{
  "n_layer": 8,
  "d_model": 96,
  "n_head": 3,
  "n_kv_head": 3,
  "head_dim": 32,
  "d_mlp": 512,
  "vocab_size": 8192,
  "activation": "tanh_gelu",
  "norm": "layernorm",
  "norm_place": "pre",
  "norm_eps": 1e-05,
  "positions": "learned",
  "qk_norm": false,
  "attn_scale": 0.177,
  "bias": "all",
  "tie_embeddings": true,
  "parallel_block": false,
  "init": "normal",
  "init_std_qkv": 0.051,
  "init_std_o": 0.0127,
  "init_std_up": 0.051,
  "init_std_down": 0.0127,
  "optimizer": "soap_variant",
  "lr": 0.00847,
  "beta1": 0.95,
  "beta2": 0.99,
  "weight_decay": 0.038,
  "lr_head": 0.0101,
  "grad_clip": 1.0,
  "warmup_steps": 200,
  "schedule": "cos",
  "final_lr_fraction": 0.0,
  "batch_tokens": 32768,
  "seq_len": 128,
  "doc_mask": true,
  "train_tokens": 143700000,
  "steps": 4386,
  "dataset": "wikipedia_en"
}
Each number is 50 + 15 x the weight over its row's rms, rounded and kept within 0 to 99. Layers, rows and columns count from 0. The size before them is the row's rms in percent of the matrix's.

# layer 2 MLP up, 512x96, rms 0.244, rows 0-144, columns 48-95
099:40 36 37 54 62 40 76 76 46 44 37 82 51 19 56 65 65 44 30 75 70 64 79 39 42 43 17 23 42 60 51 73 21 76 73 38 53 48 44 44 55 51 37 64 70 45 29 44
104:58 44 65 37 52 54 43 40 25 57 24 52 60 34 37 37 53 73 41 47 23 55 57 38 39 52 41 14 81 74 47 45 46 50 59 33 34 51 48 66 60 39 47 77 63 57 20 78
095:53 47 34 22 72 50 40 48 57 37 53 46 53 75 32 45 70 74 23 40 46 54 39 33 23 70 46 59 21 63 67 34 60 21 67 64 40 43 56 55 55 53 58 54 53 55 30 58
086:44 54 49 22 81 53 47 57 54 49 42 51 57 23 45 32 44 36 75 38 44 45 57 50 20 39 43 70 70 41 48 44 73 38 27 60 42 57 70 62 64 50 41 47 34 52 41 10
103:19 64 48 63 54 41 48 49 24 51 46 70 58 25 58 64 33 52 49 52 49 44 69 65 40 42 47 61 84 59 57 52 39 47 49 68 78 19 35 53 42 64 63 60 41 53 59 47
102:72 59 35 45 57 55 55 49 34 58 38 21 40 48 57 43 57 52 71 53 58 40 54 43 35 30 57 60 34 18 67 42 38 83 50 33 41 61 68 48 74 46 49 24 31 41 21 69
093:51 68 45 59 34 70 51 45 59 56 62 39 43 49 30 25 52 59 50 58 31 49 54 71 32 55 79 44 61 33 64 72 27 51 66 45 67 48 30 31 49 35 47 56 34 50 69 53
102:73 62 18 42 42 54 68 59 60 37 42 40 32 56 72 63 37 37 23 47 31 55 63 44 54 13 47 45 73 48 35 58 35 31 66 52 63 56 72 57 70 33 44 51 61 75 81 31
093:30 62 57 48 70 60 49 69 37 66 20 40 56 54 35 33 75 48 39 41 35 68 76 51 33 27 23 74 56 47 69 48 71 30 31 67 38 82 40 57 37 33 51 52 58 47 63 54
096:35 29 70 39 55 36 58 46 69 38 62 21 52 59 29 69 25 82 77 37 56 47 62 61 25 52 65 59 48 51 33 41 42 39 30 50 63 54 52 26 74 49 60 44 34 38 37 46
089:65 65 32 35 41 54 36 37 72 71 66 38 61 44 57 28 62 44 49 61 49 52 41 45 58 36 68 54 39 80 73 35 43 66 33 27 81 64 70 36 65 37 62 52 49 52 43 49
101:57 26 17 48 28 47 46 56 62 40 71 70 38 80 63 21 54 66 72 67 68 35 55 62 47 39 47 47 48 24 45 31 33 41 65 50 49 38 41 76 52 38 50 55 36 51 59 62
110:54 34 53 13 57 44 40 52 51 45 48 36 45 64 56 26 53 25 45 32 91 45 45 46 25 59 53 45 64 19 80 38 51 62 50 25 69 48 81 57 41 42 44 67 15 81 59 58
111:22 61 51 54 64 03 65 76 45 61 38 75 25 34 57 66 62 30 60 74 57 56 50 54 56 29 39 41 56 63 26 55 55 56 76 56 49 57 75 43 41 56 72 57 48 46 33 64
088:18 31 30 67 67 50 51 48 80 68 55 68 66 58 68 55 61 40 56 44 43 35 50 54 50 69 67 33 56 68 41 41 69 58 78 52 32 54 56 55 47 48 78 45 75 39 77 47
096:53 61 62 68 40 56 41 30 23 62 47 76 59 44 45 62 68 43 40 44 49 49 31 58 57 63 46 59 46 45 48 59 68 21 31 45 62 67 51 35 34 47 64 41 43 43 32 40
108:55 62 56 56 12 42 60 48 43 55 50 44 59 64 35 62 27 53 40 46 32 40 50 49 54 52 53 35 50 57 46 24 48 42 42 52 46 60 48 58 31 45 46 38 73 38 57 63
101:14 61 44 52 48 44 67 58 54 40 72 51 47 48 61 48 64 40 68 48 63 62 23 51 46 57 72 38 23 39 56 62 43 48 61 69 60 54 35 30 33 47 62 44 40 74 78 51
092:50 44 44 47 57 53 67 51 21 43 48 49 51 33 60 20 74 40 18 40 51 51 60 51 41 58 36 59 54 53 67 46 65 64 47 70 96 39 43 53 45 59 55 61 67 51 31 31
100:22 59 60 57 28 49 52 68 49 53 59 59 46 31 66 43 41 62 42 38 68 60 36 39 49 60 70 68 59 37 46 47 42 74 58 46 64 73 67 53 48 56 42 47 61 50 54 38
103:53 38 30 46 70 65 43 70 66 37 61 30 64 49 41 19 50 34 53 32 53 47 51 56 42 44 54 60 63 80 40 40 57 56 43 53 70 65 44 23 30 23 51 50 63 57 28 58
091:43 73 43 68 28 47 45 72 56 17 70 48 66 64 41 69 37 37 67 73 39 54 38 37 54 42 64 67 33 54 51 59 43 81 38 49 68 44 34 37 55 48 19 45 58 55 38 60
098:60 65 19 41 38 64 43 30 54 56 53 52 64 45 62 23 51 46 56 58 36 46 65 51 75 64 31 61 50 50 28 93 43 54 85 70 19 40 49 42 69 39 46 53 61 48 38 73
099:42 18 52 32 33 34 53 36 52 69 34 41 38 76 61 41 73 46 67 44 48 41 29 56 61 39 50 80 49 62 41 77 31 32 34 55 48 67 30 36 56 73 34 50 67 34 41 42
121:49 79 46 59 48 44 63 64 42 64 52 57 47 58 44 41 57 37 43 57 36 32 71 62 57 38 28 58 44 47 51 23 47 25 26 41 79 53 58 37 47 28 58 39 75 35 44 62
098:43 34 24 46 68 44 66 59 57 71 46 76 35 24 60 44 53 43 26 26 23 62 71 54 67 37 27 37 77 59 18 35 72 65 60 32 53 43 41 71 45 54 61 72 45 50 63 62
130:28 50 45 46 60 57 42 46 29 44 46 58 65 39 46 75 03 30 54 54 41 36 50 54 24 52 42 44 76 60 41 38 44 25 45 56 79 52 54 44 43 46 45 57 60 45 43 35
099:36 61 56 56 23 41 47 32 54 33 22 74 67 55 53 54 58 51 68 63 30 32 46 44 53 58 51 67 55 75 31 27 21 58 31 84 47 29 67 54 41 58 41 89 78 27 43 50
117:40 21 64 74 41 66 48 44 62 34 70 70 67 47 52 68 52 69 56 41 33 55 14 28 64 34 49 28 54 42 55 40 47 48 52 54 40 80 53 35 55 71 34 34 46 54 49 17
083:49 38 53 66 34 62 15 52 36 57 71 56 42 84 45 57 81 59 35 57 64 33 79 47 53 59 61 57 39 31 27 41 31 54 56 55 81 45 42 60 55 70 54 41 78 34 64 50
116:54 57 40 45 35 46 63 61 36 62 60 07 33 60 54 22 34 39 64 47 52 44 42 15 33 52 57 44 45 40 41 54 30 61 59 63 50 48 45 57 39 24 54 33 16 43 44 56
107:59 57 53 37 61 30 48 57 27 20 33 47 61 37 32 53 57 64 25 72 43 48 41 70 36 57 39 62 34 57 20 40 42 48 44 70 69 55 52 43 54 31 69 34 78 57 52 17
085:69 73 83 46 67 42 39 51 48 46 37 43 68 43 36 03 50 69 50 30 57 25 32 41 33 36 33 32 38 52 49 42 62 67 70 34 26 60 44 63 49 27 50 53 44 64 67 63
096:61 47 51 46 58 36 52 59 36 41 77 59 56 45 65 56 45 51 52 52 52 48 59 29 58 39 69 41 31 42 41 18 43 34 49 49 64 50 62 73 35 60 29 42 42 42 72 72
102:70 33 34 47 67 41 48 37 51 40 54 43 56 70 54 31 50 28 48 51 54 53 55 75 59 40 42 72 40 21 63 47 70 40 66 40 62 83 13 67 36 33 28 37 49 49 20 74
116:49 27 39 52 32 60 28 53 41 72 34 58 59 08 47 57 72 24 62 35 48 56 45 48 40 68 50 64 35 56 40 47 48 49 84 33 45 48 56 55 47 49 45 48 33 61 69 30
098:55 30 42 84 33 45 59 34 57 62 28 61 48 47 65 47 86 37 66 38 30 64 63 66 61 43 65 33 70 41 41 57 37 42 39 66 50 45 35 59 91 34 90 59 62 73 43 56
100:25 56 50 39 45 42 55 85 58 75 60 40 41 21 53 47 37 66 51 38 37 57 62 20 52 73 67 66 52 51 58 66 50 53 45 39 56 54 56 22 51 73 46 22 62 66 53 60
114:43 41 64 44 57 83 55 38 35 46 50 27 38 77 50 45 47 84 68 57 54 21 71 49 39 49 70 35 49 24 44 26 32 44 62 36 45 62 61 89 13 63 42 63 66 66 67 55
106:41 80 34 46 61 40 57 51 44 41 63 39 43 33 48 41 37 46 51 63 22 37 44 41 42 53 61 49 55 59 67 74 70 31 47 40 66 65 58 40 49 47 68 57 66 77 34 66
103:35 38 63 48 65 42 45 68 50 40 45 49 65 58 51 63 82 66 68 45 32 74 58 25 55 49 27 38 68 47 64 44 21 39 49 43 75 67 21 66 37 51 41 62 39 40 59 35
113:56 41 19 54 43 61 41 50 56 43 41 53 23 38 62 57 27 40 93 57 33 54 48 53 36 60 54 33 46 68 35 63 67 56 42 34 44 53 51 31 69 67 58 53 45 39 10 42
099:37 44 84 47 59 38 73 52 51 45 45 32 19 81 21 69 52 60 64 44 31 39 59 51 20 31 45 50 45 45 44 60 75 40 38 37 49 80 53 57 41 38 53 56 83 51 37 41
102:44 43 41 64 33 65 49 61 35 50 56 54 59 48 63 46 63 48 30 41 30 46 49 40 71 85 41 48 47 74 64 53 67 64 41 54 68 59 54 35 99 43 39 16 61 52 68 22
091:52 58 25 45 21 53 62 37 23 56 60 47 61 54 40 45 49 50 49 38 26 39 80 38 52 35 58 44 63 33 55 42 63 45 57 33 63 33 79 50 46 51 40 45 42 27 45 76
095:62 52 44 75 64 65 28 32 36 61 18 46 29 56 57 41 19 26 42 43 29 70 48 44 63 72 54 40 40 26 69 60 56 44 75 50 68 75 46 41 68 64 65 72 44 28 54 38
080:13 27 46 49 53 59 15 33 55 65 48 63 53 58 44 50 45 68 66 52 46 79 56 35 51 40 59 63 46 61 37 49 43 43 58 71 49 43 21 73 65 56 79 27 76 66 73 44
085:34 31 53 40 43 43 51 46 22 60 16 60 59 72 30 51 20 36 48 49 80 42 44 75 59 26 50 63 49 19 64 46 28 71 54 30 41 80 28 40 70 67 79 42 48 36 30 32
100:42 27 11 64 42 13 63 52 36 58 45 25 49 25 52 36 30 48 54 48 44 26 43 46 57 65 51 58 43 61 50 76 30 69 65 39 60 37 55 53 31 55 37 41 39 44 53 32
089:32 39 37 43 65 44 27 58 39 50 32 39 23 94 42 41 52 37 58 60 36 45 54 71 24 23 42 72 37 80 69 64 48 46 50 53 34 53 73 70 32 53 70 58 27 53 64 55
083:47 61 56 67 71 51 40 60 43 83 54 64 52 54 58 46 56 29 61 74 53 48 30 51 50 40 74 66 57 15 47 46 50 36 44 64 49 91 60 83 58 46 33 51 39 34 52 45
088:47 63 30 59 39 21 55 45 29 67 61 68 59 35 47 67 63 42 85 81 59 48 60 35 40 28 57 74 52 62 54 48 45 53 51 66 42 25 35 29 66 27 46 38 44 25 53 41
100:50 23 48 43 27 61 32 38 50 55 34 50 45 48 63 43 46 52 73 42 28 38 57 50 35 28 58 62 51 53 70 48 59 44 48 74 59 45 31 47 69 29 82 24 47 84 51 40
093:40 64 45 56 76 55 49 74 44 59 29 73 12 46 53 35 22 58 48 28 72 23 62 75 74 22 52 34 73 57 25 30 67 57 58 54 78 54 51 57 55 64 46 66 62 61 46 33
108:53 62 53 67 63 43 19 49 28 72 39 59 58 61 54 45 47 45 53 71 46 17 65 65 30 45 47 44 52 47 60 39 62 33 22 43 70 54 46 62 42 25 35 58 51 57 19 42
086:57 63 41 41 65 37 27 61 33 55 44 16 57 50 50 58 24 41 52 69 38 56 70 16 58 64 56 51 72 62 37 42 54 29 45 54 57 58 62 64 50 42 25 41 83 36 27 58
105:54 62 43 63 29 31 23 34 77 49 73 51 22 64 75 41 49 56 39 70 51 25 45 60 57 26 40 37 68 80 50 27 64 47 42 43 75 52 30 40 53 52 62 34 48 32 42 22
109:54 17 51 79 47 53 48 48 52 43 60 28 61 65 59 43 46 62 58 30 38 49 69 77 70 24 50 50 41 59 70 49 55 38 31 46 35 63 64 45 42 29 52 52 74 58 68 57
112:52 46 50 70 64 54 58 48 29 32 54 49 60 78 55 36 64 65 50 23 37 49 45 51 49 44 51 58 59 50 59 51 21 61 82 55 48 34 44 21 60 56 53 49 42 41 29 78
096:67 48 47 45 41 51 37 57 40 65 58 67 42 74 52 16 72 61 79 49 30 52 56 46 41 41 31 25 49 57 28 39 41 57 76 47 78 50 42 52 62 51 40 50 47 40 52 67
092:48 50 46 87 40 55 35 63 27 45 46 49 53 63 39 27 36 83 70 48 52 34 34 33 39 33 50 40 53 43 63 62 42 61 68 56 77 25 82 22 55 40 36 48 84 45 50 71
108:53 18 49 43 37 46 27 22 47 52 36 45 59 38 59 32 10 58 49 32 20 42 46 45 41 67 57 45 56 45 25 48 56 58 34 28 49 62 45 45 60 75 51 62 40 33 49 48
107:26 31 27 61 33 61 26 34 40 49 47 57 71 81 44 68 57 90 75 68 56 77 59 62 38 47 41 52 49 29 88 54 44 40 44 36 40 61 75 68 58 37 41 35 61 51 50 61
096:43 71 37 29 45 49 34 41 65 58 08 52 60 50 58 40 51 54 46 34 38 32 23 28 68 36 27 22 54 28 70 77 46 52 66 40 55 89 42 49 50 60 40 66 81 55 52 53
117:39 59 58 19 34 31 33 42 37 52 43 63 36 74 38 44 53 63 27 67 42 27 65 62 35 20 35 38 75 31 50 64 46 34 56 43 48 60 42 76 30 52 64 44 53 40 44 66
099:48 31 72 22 40 43 44 48 37 36 58 59 66 53 31 56 41 32 30 58 39 40 38 36 76 51 12 52 57 67 38 51 34 61 48 50 61 70 32 31 43 56 43 30 62 52 29 29
098:37 36 37 52 45 65 59 15 47 62 48 54 69 37 42 43 48 69 41 74 53 66 60 34 61 32 57 54 20 61 55 63 52 56 36 54 54 54 52 64 26 66 41 69 81 65 44 62
096:35 55 57 47 31 63 46 43 42 13 45 32 61 60 38 49 86 72 62 28 34 47 53 29 48 39 69 53 65 52 40 35 49 79 29 63 54 36 62 36 38 53 49 54 58 47 58 38
113:48 63 61 44 43 68 69 40 36 33 64 18 46 59 58 38 33 52 45 57 54 63 67 65 68 22 35 58 36 42 10 17 43 36 31 47 59 56 62 30 30 45 42 61 62 43 44 74
106:51 60 40 45 39 54 32 78 22 58 42 54 59 45 42 64 48 56 69 41 70 43 68 53 56 71 46 79 27 65 30 29 43 34 30 32 51 64 63 34 27 46 58 59 58 68 35 51
109:65 48 46 25 63 59 42 34 70 30 44 51 53 65 43 40 39 48 46 44 17 56 63 78 70 33 90 50 47 60 77 54 61 32 58 48 48 47 44 52 74 54 55 13 34 67 57 59
120:70 40 27 53 75 44 23 60 69 34 51 45 64 42 65 39 67 49 19 72 31 45 63 70 64 59 36 68 60 42 53 50 31 78 77 67 82 40 59 52 39 61 44 27 61 37 46 29
100:41 66 32 42 60 61 45 51 52 29 41 44 41 52 32 55 33 49 54 36 55 48 60 51 51 52 19 63 43 71 27 34 37 33 47 75 56 48 32 26 52 47 56 45 21 80 47 50
111:34 33 63 51 39 26 41 60 28 48 48 39 60 21 34 32 58 24 69 68 49 63 64 80 33 62 84 45 51 44 34 50 32 55 47 53 29 32 39 69 64 56 42 49 58 35 46 67
096:40 63 51 47 52 44 55 34 22 37 29 63 68 33 32 46 62 09 36 38 39 62 41 28 63 28 27 42 78 55 49 57 55 48 72 33 63 69 30 59 66 72 32 63 55 45 24 43
093:51 61 59 53 48 51 51 64 21 47 63 34 74 70 28 22 51 54 44 47 69 27 46 36 70 61 47 47 45 39 56 26 11 45 63 88 65 53 36 56 71 38 31 32 53 71 35 74
110:50 58 40 44 41 60 46 59 35 50 41 58 58 73 36 53 15 63 57 38 31 61 77 76 65 47 69 67 64 44 83 10 64 52 45 37 57 46 54 61 72 53 43 38 68 57 44 58
096:53 60 58 55 31 56 43 52 17 43 34 36 46 39 28 15 70 47 36 65 39 46 72 66 37 35 46 71 31 45 46 52 73 33 42 43 29 43 48 66 52 13 63 75 19 49 35 42
094:39 44 40 61 46 49 67 74 48 47 54 62 48 52 80 52 33 28 45 75 53 37 61 24 48 40 78 65 59 36 51 49 76 78 63 38 32 22 58 67 54 46 57 48 76 27 39 57
083:91 68 80 43 47 34 59 60 55 63 54 42 46 51 82 36 20 60 14 58 44 47 54 43 49 63 58 39 39 73 38 39 48 71 74 66 53 47 56 68 59 51 61 41 63 45 54 65
105:49 71 56 32 40 44 48 53 54 77 58 27 63 47 23 44 40 59 49 43 52 53 41 33 21 58 91 64 47 61 38 49 38 67 41 55 42 46 50 87 42 63 68 52 18 15 50 60
087:66 66 30 28 40 57 65 37 44 49 66 52 47 58 41 28 51 57 80 65 39 70 44 48 39 46 67 58 78 26 14 46 34 62 54 44 47 47 46 50 39 37 60 45 25 36 54 42
088:52 36 46 54 43 65 74 67 37 31 84 46 26 68 59 54 30 58 60 55 57 58 43 59 36 15 60 66 51 57 40 71 43 67 68 59 47 52 55 32 43 36 49 52 39 36 57 52
101:75 36 29 53 65 62 50 36 56 14 55 83 52 51 52 52 58 48 72 67 52 63 38 56 47 15 54 64 38 60 36 55 30 63 54 57 39 84 36 56 56 68 21 34 53 30 43 40
092:41 32 42 56 45 41 44 45 41 70 50 42 47 62 86 40 42 54 50 55 75 61 47 50 36 48 54 50 17 49 37 34 40 83 45 59 69 24 65 62 42 50 66 50 74 43 34 24
095:37 23 37 67 65 30 54 40 76 35 71 70 72 67 49 28 67 41 37 50 24 34 58 65 37 46 21 80 39 40 61 49 29 64 54 72 82 37 48 59 51 51 69 61 49 57 83 17
113:72 60 50 29 40 43 30 44 57 63 02 65 55 51 47 45 61 33 37 39 66 45 66 40 73 52 62 64 43 25 49 57 59 42 78 54 40 41 56 62 37 39 29 40 57 53 68 35
103:34 52 65 40 68 27 53 46 31 52 34 29 31 52 52 45 52 29 49 33 47 34 73 52 49 61 35 42 43 42 38 40 61 95 34 62 49 45 35 65 40 51 69 62 53 43 50 70
100:44 38 51 27 69 50 37 68 60 46 60 84 47 46 51 46 64 57 63 57 47 54 54 45 29 30 49 76 78 57 43 28 24 44 47 69 78 26 48 35 58 34 42 49 34 42 48 53
090:50 62 21 63 33 57 45 47 49 67 70 31 39 66 61 58 34 35 65 58 60 44 40 61 44 39 87 69 53 28 22 36 55 74 34 48 61 53 45 49 29 50 95 34 52 62 70 65
098:42 45 18 59 48 52 77 29 57 43 36 55 29 14 51 56 62 41 43 31 47 68 66 64 46 47 55 39 41 57 64 55 54 56 41 57 79 58 48 30 59 66 52 44 69 72 41 59
100:41 57 40 36 14 48 49 47 17 35 61 64 67 55 56 55 43 29 53 74 54 61 45 49 55 44 38 44 51 56 31 44 41 53 48 65 44 66 28 88 54 61 53 28 53 36 59 51
100:54 37 33 47 69 43 68 46 58 35 38 59 25 30 49 19 51 45 58 64 82 75 51 52 74 34 48 64 56 46 52 47 29 69 60 46 79 60 47 64 69 51 46 60 74 29 68 60
101:37 49 70 52 40 37 70 45 61 82 57 67 56 12 48 36 39 48 68 23 28 71 39 56 42 50 66 72 52 60 69 65 42 44 38 57 76 55 48 45 76 45 56 44 64 50 46 41
088:45 42 61 36 53 48 38 34 03 72 42 41 52 71 23 38 62 58 41 72 62 68 28 35 45 72 04 50 49 63 44 46 44 59 32 64 49 58 51 54 44 56 48 53 60 70 46 55
090:65 27 52 39 55 61 45 35 54 53 54 52 16 75 57 64 48 40 73 61 34 53 43 68 40 67 45 57 41 80 45 38 55 68 35 06 66 53 67 63 58 68 59 60 71 59 84 49
092:71 69 38 50 41 40 37 38 56 60 44 62 69 23 61 38 40 45 30 47 54 70 32 38 62 70 74 57 39 53 25 39 39 43 61 31 39 59 00 72 65 77 54 51 58 52 36 66
079:51 31 56 36 49 37 26 38 61 19 38 53 79 29 36 30 46 63 52 59 37 46 64 38 53 62 34 41 30 35 38 52 42 23 76 68 63 75 68 48 79 47 46 53 81 61 49 44
097:38 51 39 62 44 37 68 27 56 58 61 56 56 39 54 38 60 46 38 32 32 32 19 35 30 42 34 26 58 24 32 35 31 61 55 40 47 59 48 40 49 68 43 49 60 86 37 51
097:71 35 53 49 81 47 55 44 56 51 49 29 44 43 81 70 53 49 55 31 50 73 42 53 62 33 35 44 64 67 53 36 63 47 37 71 66 69 52 55 59 72 50 41 74 47 44 35
065:65 28 51 46 42 43 36 24 79 51 40 65 59 27 77 83 65 41 66 60 54 63 69 28 58 41 38 59 52 58 53 53 74 29 74 46 55 55 42 49 63 71 61 51 52 63 53 36
099:50 42 54 54 14 35 47 46 52 67 50 54 39 63 49 17 21 31 46 67 64 34 73 50 40 61 66 54 49 51 31 24 68 47 35 43 53 47 28 20 64 42 73 44 48 67 46 61
084:32 47 55 37 17 40 39 62 67 36 40 40 70 52 48 58 55 62 44 39 52 65 48 54 31 36 56 46 48 35 46 54 41 71 61 57 69 43 74 07 47 82 61 30 36 41 77 45
109:61 19 46 51 27 34 45 57 36 58 41 33 76 51 37 66 40 48 44 51 56 50 40 36 63 69 88 64 55 39 39 45 37 31 52 45 43 48 58 37 57 72 76 30 46 33 51 53
093:62 40 51 61 37 39 48 62 60 81 46 54 41 30 60 43 58 38 62 73 45 59 69 66 79 65 31 44 64 47 43 37 59 64 55 33 42 58 47 36 42 37 49 36 70 37 47 60
095:31 56 49 51 35 37 57 55 68 63 18 90 54 56 38 49 26 70 45 61 31 41 51 66 47 48 42 48 45 58 56 42 66 31 66 63 39 32 38 27 73 42 24 74 27 33 86 60
104:31 46 56 32 47 51 40 56 80 29 42 72 68 52 77 58 77 56 59 49 80 46 77 41 31 17 41 62 54 66 43 47 62 52 52 77 54 29 34 47 46 63 59 40 52 10 68 27
095:38 51 70 35 59 89 41 45 32 69 40 46 58 53 64 44 21 46 54 53 32 43 58 55 52 74 66 33 26 59 47 38 34 45 60 57 51 54 57 65 38 70 78 16 50 36 65 67
111:55 50 59 50 52 48 76 82 33 66 38 58 61 28 47 37 27 76 60 56 43 66 48 48 53 48 69 26 51 77 74 61 38 74 68 56 48 58 38 76 69 64 46 51 40 30 49 41
106:11 62 32 59 48 55 58 53 42 56 63 45 54 55 52 20 35 27 48 65 40 47 38 27 71 58 99 36 36 64 46 51 46 47 37 38 35 53 58 46 88 47 50 68 55 59 57 67
093:30 28 59 31 89 44 16 39 53 22 17 44 34 55 62 56 50 51 42 69 32 46 37 35 40 33 73 35 76 41 24 57 69 63 59 59 54 37 26 48 50 76 58 48 57 21 37 43
081:44 49 59 48 32 60 19 40 48 38 47 49 52 57 70 44 51 64 39 82 26 59 60 16 17 57 61 49 62 39 40 76 76 68 35 47 43 48 54 52 55 46 32 23 67 45 54 48
096:26 60 67 67 49 46 14 53 60 60 50 66 60 46 59 32 28 42 52 29 67 56 34 53 72 51 60 58 28 38 49 65 54 65 67 69 22 51 36 77 65 50 70 35 26 48 60 40
097:62 69 56 52 74 55 39 63 40 39 49 63 65 50 64 56 57 46 56 52 47 71 67 41 89 16 48 67 33 55 36 39 37 36 70 52 65 71 47 77 52 48 44 42 72 40 52 66
090:59 50 52 46 52 18 42 40 63 50 66 65 37 44 28 45 62 63 52 04 64 61 93 16 42 46 57 56 55 43 42 50 56 47 42 36 51 58 71 63 48 39 51 57 53 42 52 72
095:21 38 66 40 34 57 44 30 41 53 55 74 41 44 58 71 83 70 45 22 29 53 78 30 58 51 59 70 45 40 62 40 49 26 63 43 52 48 38 63 64 34 64 67 51 48 71 57
085:22 40 51 67 56 72 34 47 58 61 56 72 52 47 35 50 46 61 83 78 58 68 54 60 45 36 49 44 55 45 89 52 53 69 72 35 53 35 28 59 33 42 43 55 40 78 58 58
093:39 44 45 36 37 37 49 35 39 39 74 75 67 68 62 62 58 81 36 69 52 50 65 50 51 56 55 42 43 47 44 39 33 45 81 53 62 62 72 40 49 53 46 38 45 43 51 53
103:57 47 48 35 60 57 33 53 64 12 52 45 54 59 61 46 46 59 57 60 32 83 46 27 55 22 54 27 57 34 76 60 25 56 63 54 51 44 35 40 78 45 60 48 57 50 69 65
103:51 42 58 30 49 39 33 65 61 66 55 86 60 38 34 81 19 31 57 26 50 23 33 41 21 49 42 41 23 61 78 45 59 70 38 33 50 43 65 64 36 69 55 20 46 33 52 45
081:62 44 41 50 38 64 52 25 58 48 43 51 65 36 47 39 37 60 38 75 66 46 56 58 28 62 30 53 67 50 59 41 50 62 50 57 37 53 28 71 26 70 33 42 79 36 74 41
115:39 27 47 36 45 81 52 21 51 45 31 44 47 61 39 33 49 35 20 47 42 51 27 49 49 45 77 66 27 31 22 68 82 42 46 29 48 76 52 74 27 46 70 58 53 51 46 34
115:27 52 28 49 72 38 48 54 31 54 53 57 37 64 58 23 47 42 65 42 45 52 59 59 52 32 52 29 54 72 34 69 37 57 47 48 81 25 65 43 58 69 53 59 52 76 48 64
107:47 18 06 59 69 32 36 25 72 38 49 53 45 54 48 57 61 57 35 42 36 51 37 41 57 47 50 62 44 35 50 56 30 52 70 55 45 64 29 69 48 61 23 56 39 67 35 07
083:51 22 39 49 29 71 35 27 19 50 32 54 60 54 52 49 53 63 62 51 49 79 62 23 28 56 69 50 46 36 61 34 67 40 39 25 63 63 54 69 59 70 36 37 50 74 35 46
104:42 53 63 33 68 38 06 54 42 50 35 77 67 78 57 64 60 37 57 67 41 53 78 42 43 49 38 50 54 56 52 34 45 18 36 29 46 58 44 58 47 51 44 20 55 49 59 42
102:35 59 23 68 61 47 44 60 73 46 34 66 18 36 30 33 67 36 67 65 40 60 25 49 44 34 59 26 69 66 50 40 64 72 43 65 54 55 35 33 44 53 62 62 43 56 65 33
118:29 59 69 39 54 58 27 64 54 39 45 42 57 55 40 37 50 41 78 42 43 33 56 31 38 33 22 42 61 41 74 33 55 57 35 49 51 76 67 66 56 10 26 47 54 50 29 64
092:63 41 43 49 45 50 28 37 28 39 57 37 50 55 48 33 47 46 63 53 73 18 39 56 59 36 56 61 84 50 50 65 75 80 61 40 39 48 70 47 48 46 29 50 26 17 64 61
090:47 45 48 12 53 36 50 59 46 33 57 57 41 36 33 37 43 41 34 49 29 49 57 29 41 66 40 49 64 37 27 55 59 58 48 65 69 36 63 25 40 57 83 43 33 17 63 69
102:38 57 41 65 31 64 50 27 33 41 67 33 50 63 27 33 60 28 44 55 43 68 47 65 54 41 66 69 60 76 46 30 53 48 36 24 61 44 61 56 42 41 40 44 73 22 53 61
099:34 39 54 18 30 32 43 28 76 69 29 79 49 23 74 57 45 42 59 44 67 52 74 36 52 45 41 59 70 63 31 70 59 57 18 44 24 50 66 61 70 50 27 49 59 50 57 45
099:30 47 75 47 39 63 57 56 59 61 49 46 75 44 67 64 70 80 51 58 37 37 39 31 42 48 62 55 20 61 51 67 36 40 58 48 41 63 50 25 48 44 55 74 38 52 58 25
107:45 76 44 43 49 46 56 36 00 43 49 61 54 52 40 35 52 46 42 51 34 39 46 63 37 51 44 40 43 67 45 52 48 50 24 35 68 69 74 35 58 48 53 70 58 75 21 49
105:40 54 58 56 65 60 45 56 63 62 46 46 43 65 50 32 41 20 65 57 43 47 57 20 64 51 72 44 64 36 48 42 67 32 45 52 66 26 52 45 32 47 61 31 68 60 42 55
096:54 24 50 53 47 39 63 68 70 26 23 72 46 55 54 67 44 50 58 46 45 43 26 65 81 54 62 72 12 43 46 58 25 40 62 70 55 68 62 40 42 65 70 70 67 56 63 57
101:43 54 41 45 59 45 59 70 33 43 28 55 59 32 66 65 52 49 57 50 41 42 62 27 44 60 50 54 29 39 50 60 41 58 58 64 47 33 40 33 49 59 41 80 50 60 32 55
118:31 44 40 46 43 32 61 55 49 39 49 59 54 71 91 40 75 84 57 27 58 48 61 53 57 36 49 58 38 36 47 58 10 41 41 73 43 55 45 63 50 16 47 60 46 54 53 55
087:37 33 36 47 25 66 65 64 34 53 59 43 47 54 49 24 39 71 26 50 41 65 53 37 64 41 83 37 50 55 36 40 38 46 45 28 55 66 46 43 47 69 54 38 39 72 57 46
102:27 33 64 35 44 46 28 31 25 53 27 47 53 53 50 38 38 53 42 44 33 40 65 57 50 72 14 69 63 62 38 86 46 45 39 57 17 33 45 41 56 38 66 62 51 48 68 54
094:53 53 27 56 80 53 40 26 48 39 49 58 83 69 55 12 33 67 41 70 56 57 63 20 37 41 38 43 59 69 33 43 40 62 50 38 70 29 55 53 51 47 65 63 33 35 40 27
093:72 38 40 64 43 48 32 26 45 48 34 66 50 41 46 46 36 14 54 77 28 66 53 64 65 61 50 65 59 39 14 38 42 26 41 55 59 50 44 59 40 53 59 36 82 32 50 51
111:41 39 45 59 58 64 54 40 70 83 48 75 41 57 54 60 45 48 66 52 45 62 44 19 37 47 54 17 60 34 67 57 30 68 87 33 56 64 36 27 21 65 70 54 35 51 34 36
103:39 32 51 88 26 41 68 88 54 54 65 50 66 49 43 23 30 41 45 32 41 47 48 36 47 38 50 66 41 27 78 30 92 52 62 70 48 66 61 33 43 51 49 67 55 45 46 28
093:41 38 63 47 26 63 40 73 37 77 60 55 50 55 32 55 27 41 43 67 22 33 46 63 32 29 56 45 47 45 45 28 50 24 23 54 69 39 82 65 53 38 53 71 81 57 64 52